From a checkpoint of a small transformer trained on Wikipedia.
Training: a variant of Adam for these matrices, 6011 steps.
Each number is 500 + 50 x the weight over its row's rms, rounded and kept within 0 to 999. Layers, rows and columns count from 0. Numbers have three digits each. The size before them is the row's rms in percent of the matrix's.

# down: layer 5 MLP down (transposed), 768x128, rms 0.0671, rows 402-426, columns 0-127
# up: layer 5 MLP up, 768x128, rms 0.0984, rows 403-426, columns 0-127
down402 086:482477551506496472580450475448416421347427429437467524483544566459528480591481627513568536518404465514509449560514486469455538548470546526521509563494390605517469551447504450443470470455473424541508495482492449562503526491454457482461390561590507506540483572584547530523512462488457496538515451508454488477598493485481497502483529561568404483461485461419601538538532558569498494463454
up403 092:395563525417470402473491527513474424441557510527524628505451477485441532505438552469477539508409547582536530509574485504525497389524562478523518547529532502535560537492456482555529502474455510447462609572493412503537502495431604486551543499604555516550449480403435534412545599511579468489442484516476421547520475416472563476562529529463505406515543417560479536492500470545472473508474
down403 087:522547442506516560537543476458521614540502606475521505461476559517516519428526422501462465487547476530564426555454529500467479539522480564509408443523446451495472523486503558434447499449418526551537485489457571553453464556535449477458512586490428555443560526500514521572358436460583471536499421397444513517474493565552496585552518461441415502575498584448581474537427496443461441423563
up404 104:576548492436551373560518425487567492424486516488451527516449414509504537513453534525487456544523550501588543446536511518598516595467519493510497526427438570476505505525473556549399514443514434464542609525560535527489514524471520362533500517562477533510600539545421513564556441409527428531575544499476528485439491486406505545446470434524488491458534439556440495473396547546419465500460
down404 096:530507429560367504431560510459477535539468566541576468520491492507536536503536574472390643512601484466512483537478455475443471537586518555567410445531560537500496550537528572513463449554552431545509488505482467466508520550455462505431429498505472558495446510424513560464507476534554425450610509477451497547555485540621489546651474456483444518505481584466528487458547481501429469496440
up405 098:581521473494457516561473442480535510519583524447557586479454410434558511533507483509552511507441456526508496519565557524503464512524423501546498457505477549547468524480440499493412540467526528508425522444411449599561623453449457581474515448502519490589503436469476519502460459495462587400479591541481554406442495432521493515417452535404425448428663504499475499533560541450464478445506
down405 088:457400482536467549531469626461526502491456540517488493471377493549497536508421534529536472496519649468484567465514505441544452595499483452449545572547500409529582439526547465538539466501535575516496503537534544501440489509566589521501456440440426468494611536502494462525480519484526525505571509618544393524424470472627468509511413553548549505522440427498527499509469441536425527532456
up406 104:491515504574536533460462532459499475518523442526505548524551406543492443463501571418514415480423440531490532527471494555571425533466491482539541408573477464481493484576524466573481521511436504466488550464537526612452403523440431562547535491468448523474436433483548432412435516432554560588559448551515467641444434461447421515431451440533506467518447477456372471463459469492484461475445
down406 100:541539446504504565500453539462562528512574457456491513513494477435437479442555371384542529491496488506572532483535443574613514519473522498584463437484463495464509500542488485450382540574571559493615488563490495519599512610507490491546519590495507509482482586472453559530415576520533412543444482407438505455508497519523426433422461519521544464433535466533501570479452421506518458493580
up407 100:487536499424509489578529466480464531558496558506523527431523516545515465518483584462494495471371526514458499617560529534535525449568496404400552594445567457500497586431418564503545597445528447466464675448402575475481507456473512480563421465541514510546503534496414504422482568526527470446592489506455476460533500480498469551573541490458484504462538455472525436492501517562514510530414
down407 089:439446467463407553485549522549556518449504445508487525474461454488462483573576449487558563462557515508521585498500523440561485493491503549583480398481520446510495445586502432466531451425497548548467435470547551487495540564534506561553487519429473414434483485485434522590482456390517519471382493471598548516438540548526525411598533488566477577442457568573498516526458452433495425496616
up408 103:484480427504477498537496538466456513523456528478464504519516527456590412589521412471509528567520467520458492517403602467504498514497474460507558458614509455585477490510557555503501505500562455409448501562460546534447449419502384485499661465478461548530525493543462522530515492437518517431417449563504451449389498529434480505500399512443570494559401519521453448551407448512555462410481
down408 106:441469574460442504509350501514499442445412476523470515525468468503481507480404514524419511503484392501538568401468505529540500542485525487511483461541472507465509549465524507422407432473561478519542474522501617517537467556487430436489521373506515549465474447463556560554376500518563519494394456521482440525622416521606521427510465524492472418486488507532515504511578428447494540575514
up409 091:460536513458495550497534459522495510592502528456578454486410443517526503564581491455477454536448442581485433503466524513485415518535359565463505494514555586495522516541478507527578461451461520510457545428473361517486562555525455526567471543452441554494505453497568496472530519602470478468409597638550563537421482504556393495573454559524507499512439446550499478559491436489571474542525
down409 096:557463512496429456542467488397474591481484543488532472508386462464457502383449471445519485517524521504586505392464487493522583586483538496582423402472432491495568550486487541435408493585475483522510547580483572534499551572495519475394544498379496498515528509604520480511371541555511494599562466495481509524479577581494476498483490445590518479493478475552493593516487507515559484483533
up410 096:426489521450522560524535373556493519447559453465439495505390505543580470521526473469488437538549554460545449502562605588540460594491565441510520562546558538452520514503538512502353536553414496451476519469507511567496557488430443516499544531455465476466545480497547446546470503436567499467492443546491583524503556506468554452487465503525430423511547355507547488417546492516480500370557
down410 088:450496558487531399441496604466406490566431535446600482476540468491501479461451449510472621437456564500489582495557416544500438450483523513556554512515545577500527472529455511466490458564510492524471401509520414533501442501524601489499544364520492539493526516495496497554505549404476465452488601569476494543546538516539540498531552608487516415502441582391568535617474498507516488497499
up411 101:585490433480461573490501486537480515490523428419458534597550460516537460503494536468458555505503457547456494438446543495523473488550478410589592502474507489519422553518512447566506537610429451521600525437489482457586490497527463515518473426560473516560499504409548517421620525566549461492515514592569446599470533481515391504491437457427570518475502496405464474445487381544452481461554
down411 102:442538499536406469413515525430522573446557457494571444509484429541604494448509490506470430516521546488498541422445519472516465508532514520490546566485566474456548464547524491415477480527473523493446473497426511508530514390494408553558569547403464457468473468424476540489534536553477457492497509621579444445468574434536415502517553362536592516493397537537622495503488530570514534438523
up412 098:469501399481522514502591443448412427467529471464485519449448460594461465564514458591461539537540462500578547581547502547550532447588488480474458476526564506613432548460470447508469464478498510489440467412546439477531459464393483451520613446545613554578555464461432487540491491529511447443493544532545481581511431469510516534525504472511469491532480491419432516470522438577485607570415
down412 101:502477635564479543533466466422467482541477475591582483548538557498486499510537542526547480516480540481456570469558519475509478492455479573535516560570570455543502597606495521411526429509482543436466497526552593440474582548448508449479557413471460478489428563424516522554438426523438577404519498515485472504386482543548453522467483561610555479492563413545481550475536539482532580534438
up413 097:512617499478453533530539485542562542421591511515464554528450451589527428586462514489542526437449468529525444500479499608368440466546417514491513432588488580506496536575571492528440457397507471468440531542475510565452508533497453514509499472474437420536588465488455522480497469396508527466493441512409597459444519509431520467585573432453492528528521488566516481542469437570508477495590
down413 092:539546348523513508453487562457462425494552506453493469546410469549509385511527541553507500449541459560528477523497568591590492487506463528497585626527534501564572509425545552540501511473480479510448488494520511504497510465527506448441607582564520451500561480552490572451530451537461436519495485522501494468409514521397524463574484559579425478464484545533588476545521437512492522578653
up414 097:455526468455543556481607529489475453449559438481535550415494520605442522515441539441444475467495523416564585538427586522524536409515472565408491478498540532569519430486471547464424517536415440468555562494513542510493530467486521411509582632457562488459494444567432470444537537518579485517447502496555540628512474419459518490478468497491532553502589488566468468520514437518556479433427
down414 097:511458506520413514424469423431470634505439570553568511574455507610465467475556495599575438537540583529506513480416433531497436484489518568487484550494498501533534454490526460470468480473581469526370481508481520483454503500499484499485469496586618527528499605591546472426412549474496570478536470520542535485547495556479483515480537532523486554550574440554550429448475436534408393510499
up415 102:481467510418459419524541483619495524411556461536571462430545445504412510488492451479532523533370513652457517502443489519441523532517467470443502615551580475512517525565536512588443534454452463459512582433526528535436505474500435552482486506455525525601465421496472516490618576539549539569492401530468518528519506534481548497541443460483464408464563497497436496435472504503530591476476
down415 108:501361583556504516508535442604551534482517465580538476526512428473443507487492549581488474424507510484509522544495457541442496600533492525488489585421550432525549475482509547611473458427452466513434530523462495560535491550506515513469386534460499543504528431502509413510545510417401492547464433459583552353541514484504551439509529522451545475406483514565454464419443535451546511536417
up416 100:512511465495469408579589515529552513470545463510569510507473522449575449504510557526469494548448524466509467503566560607468474419508486493592614530598497461628539525579638446499427453449491436511432565499405494581552534492517483414392560520492529462529541518540464547498527541474443439475496508485477515464482502482496560373450489509515505483432510430509406444434519484537570465494527
down416 092:566551491538564476497502563618488455524582464536478508514479500525472504538558517548488515474446427478489479368521569513517513465374483403459571448529518497579406504473582487472456574482470454483434572529479484445578573516526554508548448557530472467568471582497511506434504550499468503437456438538441516397473555515485541423490417522572451572583404567471491521539560409464562468500541
up417 095:472528569472565534555563521443585458521551439481506518453462490569480413546532466444583478526496513487471590545513487446535406411600424507582517474526425452508533547519502504480441520437542528460464476481376494473472526403511504476539582539512609387541542496532583453520569449609487520524514532572491510504484459491494467498598458541500454502518456418416513479474525436525542595437422
down417 096:529549635544603519530481520472426448524507487458526385506593514503522524528518523471454507520525567470515523462457426513487461496534420461534496464488398439538516590449515492429563524476555538433528503481453498517578537419481533489478599452495525519536550434524485443504461548478523512428544489491558569415498526455612610489455540579531467436370481389431513516535599519473545454468490
up418 106:476543524504533445665514527458561418443558420407456560497523512483560434531579454514498526480519413462488407542527489417461497581525517534472591425471441430576518538489623521481476486526519526443511569500512517616493521459511457487444533446453541480472482492564473562566472491505551593456535522530480456468538524372457582483525409521527442434469457462509519445422486525575506503502480
down418 110:473577477503521412464487413502498574457498514544530521578525392469429520448454452513546502490434479504537518549527392552536494502516478480361521511473429528463460474433477544494465502575517505449542488563524587527505434435517441474494569516473391535431584533434534518474414481463482539445483454584468477420455568536487525521392516462506408474439542605611520433520496522517529481572583
up419 104:539631536463355438436482469482525473498465450498545644600533522464516448578513508468495484473517469559524513549558495495549426469614490498550539581424593541447610545498437512469448493536521485532481463481416592594471542411477483455478551523449515455571483594543514555520526547562577501490486512494515503467450506485518497461533482480541433517457503486478525468474512390418453552520563
down419 109:445478607501463438541464479509465482512555518523526460549475562502552478529567476478476492410516555514514581515546495477428588452542541552426566504499413433550451604453492568545466407479545566456569472480488527549494460508409493482457503446473588479414450559548524477557578472572589469513472496439551459416397595428543514427552490450562478463500491491441397498512527575468559485514432
up420 105:530581478452410491484555539457462492506602420400496503554503548497465533595512464515422504465450418562527552546517505478537511437556480409458539551560536557553441450470521468559522444386499491496534476463541499432570468461554523477469532501551506556575487419469529547477495573504485481341501429493566433589485489442528492509493510492546454531450424520418415439556433415472476474486419
down420 105:467534487550518519471504506452516537582558476562552481562484478432422518460492556408490458460544510482596469602525513490434502485508530570501457441530612486485503475556447554448546440400492516493545413428470454500468507518563472478513460567506507588426491498537517539530476476437444562536485427459561536568442495596454544577462548523399490438471456564415534507437615546488439446375473
up421 101:509524468429427490592488507447421399437570371399591528453452486527547469504462509456524462528510469598478511511530560535470459540486407442491508462536475549622512558489481457575523490547413503472512506411460552620422484469442442571489555464511497520501469469470526461550598515542582477444526556570595510547513447460510494475542574476439468542538494493450493486520445511597435497514464
down421 115:516521548449466600503549420441459446479488440393546489526538592533461529580567501475521475513478586495520455545470516455488418555518377548465500472543497568533484524450467431510485518601532487417534528530465474519442488480405455566546505443473488457476509409437499497380511461445550528429558434624466549517465492512599557471522596567447518568519466481468534522500527504596571555533493
up422 099:569547436508516476534555482459599546593470492518529546524434494476510517603447452617552595529503531549567535602470554501491493488600550459432487561439483554464548444512446450556516502506469458306531546546431500495515428527515413446528486469475606521472496462529470529531529490457598440510546425533530611548431468531461475494476498446510441516483503509449515453499496545499487520589486
down422 089:519494540456603457532445422556463567473604447526491477511562567509473474447565446482512603493514403519545440476506560500480617421448526511546433523498435552466397507484587509467441450551506465448474526500404520543496503538522543435517465498508600525478531493560470510537533516458512404564481515520514596402440611508496573461501442538472505588509473561505559571499552577460530429560512
up423 095:523519439469438483527529476485419437415557462389532487542594528507475440479617466526527494539449380547457457592512482598576551509519426475561511548460614455482475495541530595529510488604523482461496528556446474530523651545462572528462509438481525401446554520505489520435455511496487460500431495473509359464511482471477481552449437515558488474528458494504420501441489486480458475496532
down423 091:508521464499538476539509483499529488470494541523556412417459499505493453565527477476475520472505478481537516430635440530494498524599600505523577538452431496540529594500460470393496477462533576427530509503502479595520438483491506583622441563557425527497461519564440514509477511398486537478621437409461540513540529524529520416512528535559458547479471594478562579504480489450458650509491
up424 103:503512584558457488513496523478492500532585462420525538462522408473595492465563468430480528514447480539484518511424509635483477538435470394501636470529559548475552565560611503537490602373463471431482479406460468536481464500457415542536451487477447464458513449488534501512524499539554590512519523502543476528529501469478547499384505487448485432488557448397460475578496405518439490482522
down424 102:545532473460539558541486506481470592417495535582467527480453538415454569490498562521505528414459597477531540537478473569445538547552562548432468488617592512441589505575497495499506468561553622595478502501509453542592502545548518573434412475496472500533512490491500440568516586423540471522444460534525514542421507428416542416471488469534556466517537561535550494438427535498510569415507
up425 092:472538536550460535494586480577483411477507432530511474529526572595555497567586504521469524575552457457474475537520478519563397480485442512510530493516433481505548595574585499562527591475501418461468584459498499706494578471540440569525611532498535554496607466504562519495543517449468439484506505432526580524504457458525460464501468525564528465434475460441525518496476444458460537506450
down425 097:456507671562529555507483479482429483546437541486520419506582512478579533537567559480448487400556536497466508440545491442473492423483494534484566425562449461442480607549514454452571462511560521507492512438448478533524602520565498478531548565478527515516479541456487533526546567497520479463495486453430458438631551451478631486479525626485522484475508444486465575498498431443560452451459
up426 109:515447424434454386592539461643450451416513502483473480506466544449532504507519466524429430477536411582473582553508463466466462519562497463519543462479567552549455544513510480570538545469403465442563499491532476568501535484504554490522581486501522448604479426525473425545564584527493450568497498499486445481462522463429548466564459504404555498563511525413470490519369470518480512608475
down426 110:521495555516498588556529463517525483424505464554534486460521438536578442514580552596536450509496394532514437494538488445560480533493478514481477591543515461514539563495471550583548469545527490537542429487460583593498540506419568491573460478546569504567581401510511588495492477592559487554458414452508456508538424395416521448553426458465452497498519523607530501524518486418577501599526